{"d_model": 320, "n_kv_head": 8, "vocab_size": 6028, "parallel_block": false, "init": "normal", "init_std_down": 0.0, "lr": 0.0114, "lr_mult_o": 3.0, "beta1": 0.9, "schedule": "wsd", "batch_tokens": 65536, "seq_len": 1024, "dataset": "wikipedia_en"}
Each number is 500 + 40 x the weight over its row's rms, rounded and kept within 0 to 999. Layers, rows and columns count from 0. Numbers have three digits each. The size before them is the row's rms in percent of the matrix's.

# layer 6 MLP down (transposed), 1280x320, rms 0.136, rows 344-421, columns 280-319
068:469491481507521457475538561493462482500489499437473504473468474549478531461440469541455451444498554510489481487540455558
116:484489523491480508444439497515491534474539454518459473519515477433529512514565545520506572525478478514571459484477517510
094:495491417495482556575542493400479505493583516513490494485494509478564513525528488474476514480463447599494470511568510491
098:511565484512571491517504556584469489539461532518429539526488511519480504496549555465460507497508531510433485481416439446
097:525495561525450498537481578532480589450553470431519511448496477471538506512471411515494513496543507457567520432505473469
099:482489567526561569471547476469574483457496397455521493508531498472509499461510501481593518501535448513518507524521439452
104:487485573515487474494542510526474465580497502526459496495521506552461510470548452486531510433519477452509463476464526556
093:520508446518486486575440439463527485525492469476559460455450549546480468608546438532528530521519468491547559488467493553
098:520538583527518488490478524507445454553480497505556479449533427524497504505476493560452546453525380472553446475414567498
104:502551524492516457404472568520519520524506575465553536520503529458529495518484512488454442466458494512423474459539498429
095:471566514475457487520500500506502499548487559483545520472451475565496508531485503490525530507453466507506505436474519548
093:495464526518504524532435511465483449484571519609472489396521439517506463519498519517527541417484457495478476521481544492
107:517504435529548478492470485472480515523492542544478411460481449444508464542523449477488494456469400461446462522428493503
093:562438517518576501560558519504470406457521511596491518524467483424494478468438468508499509515523455559450489462531453504
100:545538501495505514425531499535484550422471588542504499506477527540458456529399478490504419487451474451488522533506488475
099:538501557589551439488542582481517462499497476523499559502531500548507481482507491555562519421366467516486444474488524462
103:536490486501505458429472520540466467524510524495534591498572477528487509595538502501500468541438451512508601443470483462
067:482518485486479595524542445478545493540482515468502477531507459493488441504507495530535465462531560435563495488486493555
100:506468480540551514421480474515543449514488561500558530475511472498479481520521496515505460503484500491480482501464471530
066:454506486581495480542510513502496459409459534467518521496417584525435454485541511533512439462498488555598445484518485503
071:446496530529448487503487466432495455533436562516504511545480475493523491532456511514511509458526520459542521612503478508
086:510464576440564464521534511446493474526508477466496550472481492476601538472495498481461493460484473479522536543510523512
095:491578522424508478496574466467444508534525510491497510481529461446533512524480502523570528438535454549474508530503466552
099:438496450482507518520464494522482569526506474508514499452546568481548467493484473445631528560554518534434480511532562409
072:404441471490451512545546504476489426506494534508528537485434482481504515481536501547458516510483552476483581519525463504
102:527437471527562432528565446526569486480520466439535485468499465442519471492538535540521550487518553528440474497478543449
097:530445485475544524570575451495520496528490517430493535428520521513491525465528384507467608522550468451426493461536510528
103:491487437496523496496518511471493477539507476525513523507458467547494478501483487565578596506488542580506427463510535516
088:487475575520506489475491473481512481454514552547497471487502508489511496522513608512491521552440423537513505498431473533
087:441495511602462450448412468542504505482427544486451522484493491480548488482492478484439434444583472538498509461554529466
105:538501499458497476470466479510431530368589523438472474560489520477468446417492488495488468497536566428554426443573484512
110:558472510493504513571491516525462502527499504493462473511451457473536476486531523507438481514469448529488449454509524528
091:510492490537550532478432491519490506542470508581450473452508518501545474498443509565491495493543532497486446460420462511
094:532491542576518574483493536459479524518509491590504522499519526436470443512510476442526496479430581561510599530473457505
117:571510500530489515483452495408487501510589537450480474452563452502451527436499488500489509517517478465560596432546500498
084:547459518508522476517536518493465507466522504527433463554504455507556517484462470490541574504422517485488512444484508491
098:534495499456506439560507527507491512562460452554544487537503553508485533513487501529544539558432555559532496537425470479
105:456505483553519453484501557547501502562568492502438537495428523445609497459457515442541523497514526485473530461441486495
106:479448491450473563514447549563494512500568523569540531527486560487514476509501497479465506511491538504506446498547518446
103:486447499551485529524518523469505605516540506539564496545504426468403416477504486522546587492520448510493486517546528472
091:454547446452466530455533429550484551441526496478583531471498474445481502487508497552471521526509536505475473488473476429
108:548455528453508462531533463467534543445545470526509433531489485557517506487490569529489491491550448407548549504543460470
100:539491546565520474448543492561522475440464484531499503506466413362551496485471446486488546498535490519556454450511469523
116:513518542465580527514579492553438507491487487526432531516406508540526555539499484495440610529487491510469482458546458518
104:556565446535488543488407460529514459565411497519552558547472430518488506513569544461477439510507538455524510544501549555
103:522596491530443524496487535525511426478533548514497483499466578494501416490554508437534531461519477489543529493556521455
112:454575515451443480476502515489533538496561534524537538521444545488529464450512454553498513451514525454452538535513532537
098:536523551470537532518472479509414512561523482449500545578519454439479493509566506502467491480504510499496516520494550528
101:436504508514490486437564481402499522460489533386463478522516485423464461462542502507518492503470495530538491534536490510
089:515417572501407523447480550510505504487453520567500481557575554546443515523452516533470553496572402419537547516562531414
097:439484529477523516500549450534486532488480486480484537473469485522497529529449486584509520429466533560528488478473575550
106:507459553453490522441457456522497440523482554479495429511471450424547485529530497492428511537538476458477496466522490400
106:476437559448523521438510482440485513458499549479590453498528493504481528569518456497463521501462458522487510494548573510
103:488533501509488498461460532540487551588576518529495449483563459515467499498508495478620510566455454574456518458509486472
115:523387465465533528507478551557462427460486519468515465500508459440488523504492449482415508503484492474487487522486459490
102:514460497464410496515432452477442509545550510475570452489518496523463513470474517487508483421507462555568517423530535540
109:495502557482447511481504460523523481541500486521476510468454505466552457538409488487475462465512497515480518517496551537
107:488460454557469482501546475459494549472525491462463534524475516544514522498534431466504555481543482472512501485523561472
109:527461503498480536440494509557450540472481512467522506560498502514429479467518485487438511484519387556513524540532463507
089:552491522606514521477575504498561499547418481471549560542432458470498512368540469482491527504521463468531448468430532538
106:516550458517517493543439423480492462425476497478465565453512585502477480541508546525622563497478512437523540473479505517
077:475532483583485489539513447487563462482487522476453490465532521535534535511457484553540490484582467509537424563594467532
085:549465473559477487513503407471518463512577473580535481467523536455478519554520548470499528513558474526573452531479524490
112:530417459523497420524517516496564482495448489539478493498465548527531498514500441557494553498556434472473524503510467450
101:523417534418485492524541507440514466460519524556478486610465525503533437531570507488533457517504524542513496556533511523
090:523484521544479431550565447426554496556412450547485563509446496570485453540536489474459532473494525537449538548488471525
102:491576519550554513558481456499513495525474466488498521452459555552546566504481512501455468476512556509487507510475497515
088:462557495512539465536453469557463532423624444461484451534515519469534462500507500597468456567491434450507581500500448540
091:500543496434471497544474530503449503452501483455530422501532497591464475494567509510530518516510496545488509529489496479
113:478571438560476532538446514511501499502500447439580444450567456538494531498495436568484455540570436439494431487475488424
087:473428433585491478444560501522453508475494518417456480506491517512528496530496477489544493447430445578475442489547446552
107:509580537466489475564560507546494465517477453572636550431487464523522563561465545450582486505503525443508435580479477460
095:534542491476468454558561470489513552566512431507457494474457535459539445538573444476488438541565471518465511543480542465
093:561447528505559553504584434464564483537517462519495646490532400514469489542546486540466489453551515531516512485469524484
104:535513496452459460470462523509473446539470485509458545484473594467484472564519528488552517561439469458511509491513473548
115:481526461496467518508523465420498490459565433504516522483429558546434508505546491473495482454501525477562493443483451455
094:497543513536524460531499492454431475465482558547540483484561473565565471496476463539429442494517559484579409552443542442
106:526526529483446449475448519495485529468536522531523516454446532442493491457544479500497478482522480436460504485498484468
# layer 6 MLP up, 1280x320, rms 0.138, rows 345-422, columns 280-319
117:480494484531509496540484475501509504528473470409556496479554475510519426540480547496507473505529474494520534522528556476
097:515480511476484542491489471493523482536393471498513493543487533402540520536455457493444506555476560454541412456543511463
102:486434468488529509530501527534528472488551507464504444544553457496449524522407550502508538496446537477536517474520524536
098:490515472552563486504528497455519463526517478548512470513480609485539558498443488410557476455481473489537498506463498524
106:447556449480445433484461553454587479440579440473493541509508488559545519541504433450529527489488507449492477543480482533
108:449536479478472525512530477435520561505512447476453477528467495440467532465538494502496512604479476486486549509533489503
101:499512527492513453488501508507424493541539508476522463474493432463483439486494539530493528414457513514408494515542472522
101:484522507535472503496401548591493503498429512482519498544493468509503476456535524502545511505533508538515450450519508512
090:520545582577453549524517525502494434486428489485470536493496472501484456487495469461560557484562514462509517443418466502
094:469495519505510508470460547488517473575442503471487472503477514484499539440516542474456517516502473549471462537517492503
097:447547507461413502478509523500548458484448529458452467437549584444536455491523427453470513451504476524439561419480501551
109:463584422558448450425464558500449537500438521570483480549451486438515502471447535530490530551468581498520489535485489476
092:544486531572445494499532486486490586488513468493503441460496443451550536464549531473464484500535488518481449486516494459
100:500484545488554551486554459470467456443440495481546453438605515478517509470498524463501476484501478532492437487480502483
094:495529455492543487488531579507573487512515437590499600552541499491465484512491461448466475521519498465468455429446470511
096:463486481523563573502566611508521500471542504525512516445431485453477532468491475550516589509533550458535560499522491555
086:490536484442510443463424532544478548549474491480516500437490546461492508524497526449485500483466531458577531493509518499
096:521497528520497539596553542444481517490493510491540479484486575504521465428429497435526516518478510484443514485443555465
086:467545554468391538504539464497551473460491573469567505499485461497494470528542465509452555531430471470518495554479509492
077:467536516373475511490495438524467570489492486443514484486476511498464392551554518492533502484491475477566398538540434516
094:545482521538534470480503585485465552475570523560550547485579465526478506467543485482437476520464510526489480496572500523
098:535498523555505450550541488497445504462552493527466506532474529465464509478469511464393505477488512465481509409498467378
101:525521480557557512495464456466521554534506522457533514498470450474471456518562541498508530467544473550490532522559538465
081:518412504461507472444536480519519470470591515603593548523507539517548517437492456466477548504488484487477473503513417505
094:425494436506474486484491500500498468460576486569525516435511526536482476444472535447432566468455515450513493572462427505
102:520541493465555489500537482581500523623515403467442563468465483444519446499540540518485527548500397558540504585484495542
103:517544573542508516516474404512496475405601527474534584500509474423452484462533509479570522514501510485485466438495588483
086:449468512530544472476487401483502483417469547531513490522514513391451499493473496464494486488520423485453466549527514486
094:479538559503481433536463510458491500546465473474482506536429469506434466455470524526491394570505485508548519504506498509
102:511525526503486471460519535450534588471462519486540440507475538480546444465532500499499537419431538489539485530514587461
110:569480494531549560484508468479591496460481479533566476513518495467573489558547569533480470543563462565536419508520490539
097:450415459446467510478542528436585524521566433486557485531543524492543491481462467554537539469467462467490535564542521519
098:498533455406547520531575446494442603491513472405526523500515549455497425462499467510467534538547495483487510502475492513
107:543555494475473483504532503561508457513517452473541540490522467493532530473465495507476528594553492517452530471479491521
088:533519511505440559485492500474472449545481560498521555472503473573454481489539423457463489520568507487510573510406570499
101:414573536460490475506495477498565498522525512454522479440497514463513492499473557544588548497450531471518555558561493466
106:503545459552537479416476472471476567472511491484490493465481409462469481495451458499427485474531527517477451420452511483
099:477432466481555512443502471514518506510459548529511602471489569473536463474541514492485464564547559540496446442434532465
107:446374531496525490440465413532476487537490484509510510555473404559436392499503468543519539494529494476547508480548536515
094:494508517494478451532538440484492415506434524527534469508540417447532442594522538479494448563472534459490525514527489417
105:510552500528541418543550565478488505474518499470497516503525503560536478476491527510463440458471526502591499423517502499
106:399530540525492550446462502488479527510448465491470501474508459515500482516528505531433467469448571467495502506476434500
115:468528485518473497477492478429549476527478444508537528504508509544532544483448548448494467462504448426433537469489516491
103:504588509542503535567573459525413450559434513550473550504483453511526526489460475501419477529533438520431501493510549519
100:485513511528469481560525499489601539548433490433487517482528453529518505535439430487481505578428468549480555550446489534
108:477466587556525475482499502498435508569450490502562458521526523391540518468501475519460542470572431492556512486444452488
099:485538513521487525482558543513539601465504583506429421504578487473619445469444421495551495538505528466435495484489437419
097:506442588501487440438500532476518498533500553461510530520504443508498472499535564519460524438435505596550521492554561490
091:485488486494507519463481467448454524575478531500550566441511437516527510417531570449484560476470457528494557539474584576
106:477492480529541473456523474569520484492493488531539544438467450457504495522392500559441517482507464483473523520520527530
106:496421440567487466501486548511522563559475472463501557534477524481503532515557474462499507496505504549472527535483469516
100:464483466521512453479464553480526485496495505483553426532509473512411476534504529499585470539507446565482483419513521520
099:539506407506495462504481484488534471485491487443492458529497492503507535503495509530520461548582453502542511540514486507
103:449523533484538469523511522465499522496553472566426446549525462487487453513509508483404502487454518439479500535502546541
107:490518473519643452494557473459497441542490472541474538456458528480423513525535498566517581522555479507568593505554485471
106:479466487493560474564517479414523501537489479479508466545456551489494567542468484457462428489512473462570536476388423493
103:474467556540537514542473486515454594524516429508499488484472507580481533537526530490488599506473521475453477469500549515
109:553511465503545474528532528511495469553507525480475544451525507503572531440464504417514478506398518538484568457477481487
090:505377486505509487482529538502479519510547537517497502421493555557485497533500522575473585505566511493496567488544510511
103:473547443486525520517511489541535418471503450489531463520503528508519536571487516466456568495520503499477455511522468508
082:531569465419482458539459573538516466496485547502484487528482460528514510591483490486514588516449530415552533514488458488
097:445480506526546602522457537473493496512532508552488463505455536465450491516505470541467549495560490411459446553511450502
121:455477507478525504452512476513490434517465547532463514553483470501544504421457537454502472486464591461456455520578482514
097:495503499558569458521585574511497465521400513493548444545475520515535454533522532478498551494510527455463501530457438552
098:516542512476395557502490476508476521489497414443470494439503455484504508472546422494493535538445582568489477468494453475
101:477541545505559481518521468516441490471531449483532488556534504492539501469474517509408543530455467487542505587457479486
093:493455478483550502509511493501467511456483540528492584487529564534506460447437561498470510492495515512461554484476508512
099:512526453473420483588502500478503472533479511511475580449488442539527458518476521466442429450546452562556533537483547483
104:531527440487496504504497529501515528479506424503463567500525495495507509517521483480492474553499496487441489453523553516
088:516559498449530528560473529492521502504547552469500465473465537503449408437403470528464504510524481446523513540387599567
100:524542446549445490536582528453483600494537379491473501474464477562452462514552463474492542547457487431545447529507440548
091:505473515527609432453521489512504490475452533475378489508425499495519576561526482468539423553584477449512436464535469500
095:526496467538533489496476513487558507519538482485559478543445538456560562563535492513539472522489491499561611563546500531
097:607532494555501508543461483534506469592452515481542528471522515485511506463562522463521474501542509492444549536479510474
115:450465514460469547514463481493451473531569505461510562431496506461501498494551445529488474442474530525434459442496515458
093:531494538510442495570589532520450481436489546515539495509484542482541456525486495478428574581525418523563537402524507421
099:499530560522527498602524557479494544533426503462514552573578555475464493508501480459491473504462494516493413437509545435
096:469556472474532468530490469477534521486499541491465494496410582480428452484504492438559472444492474464546455487524525438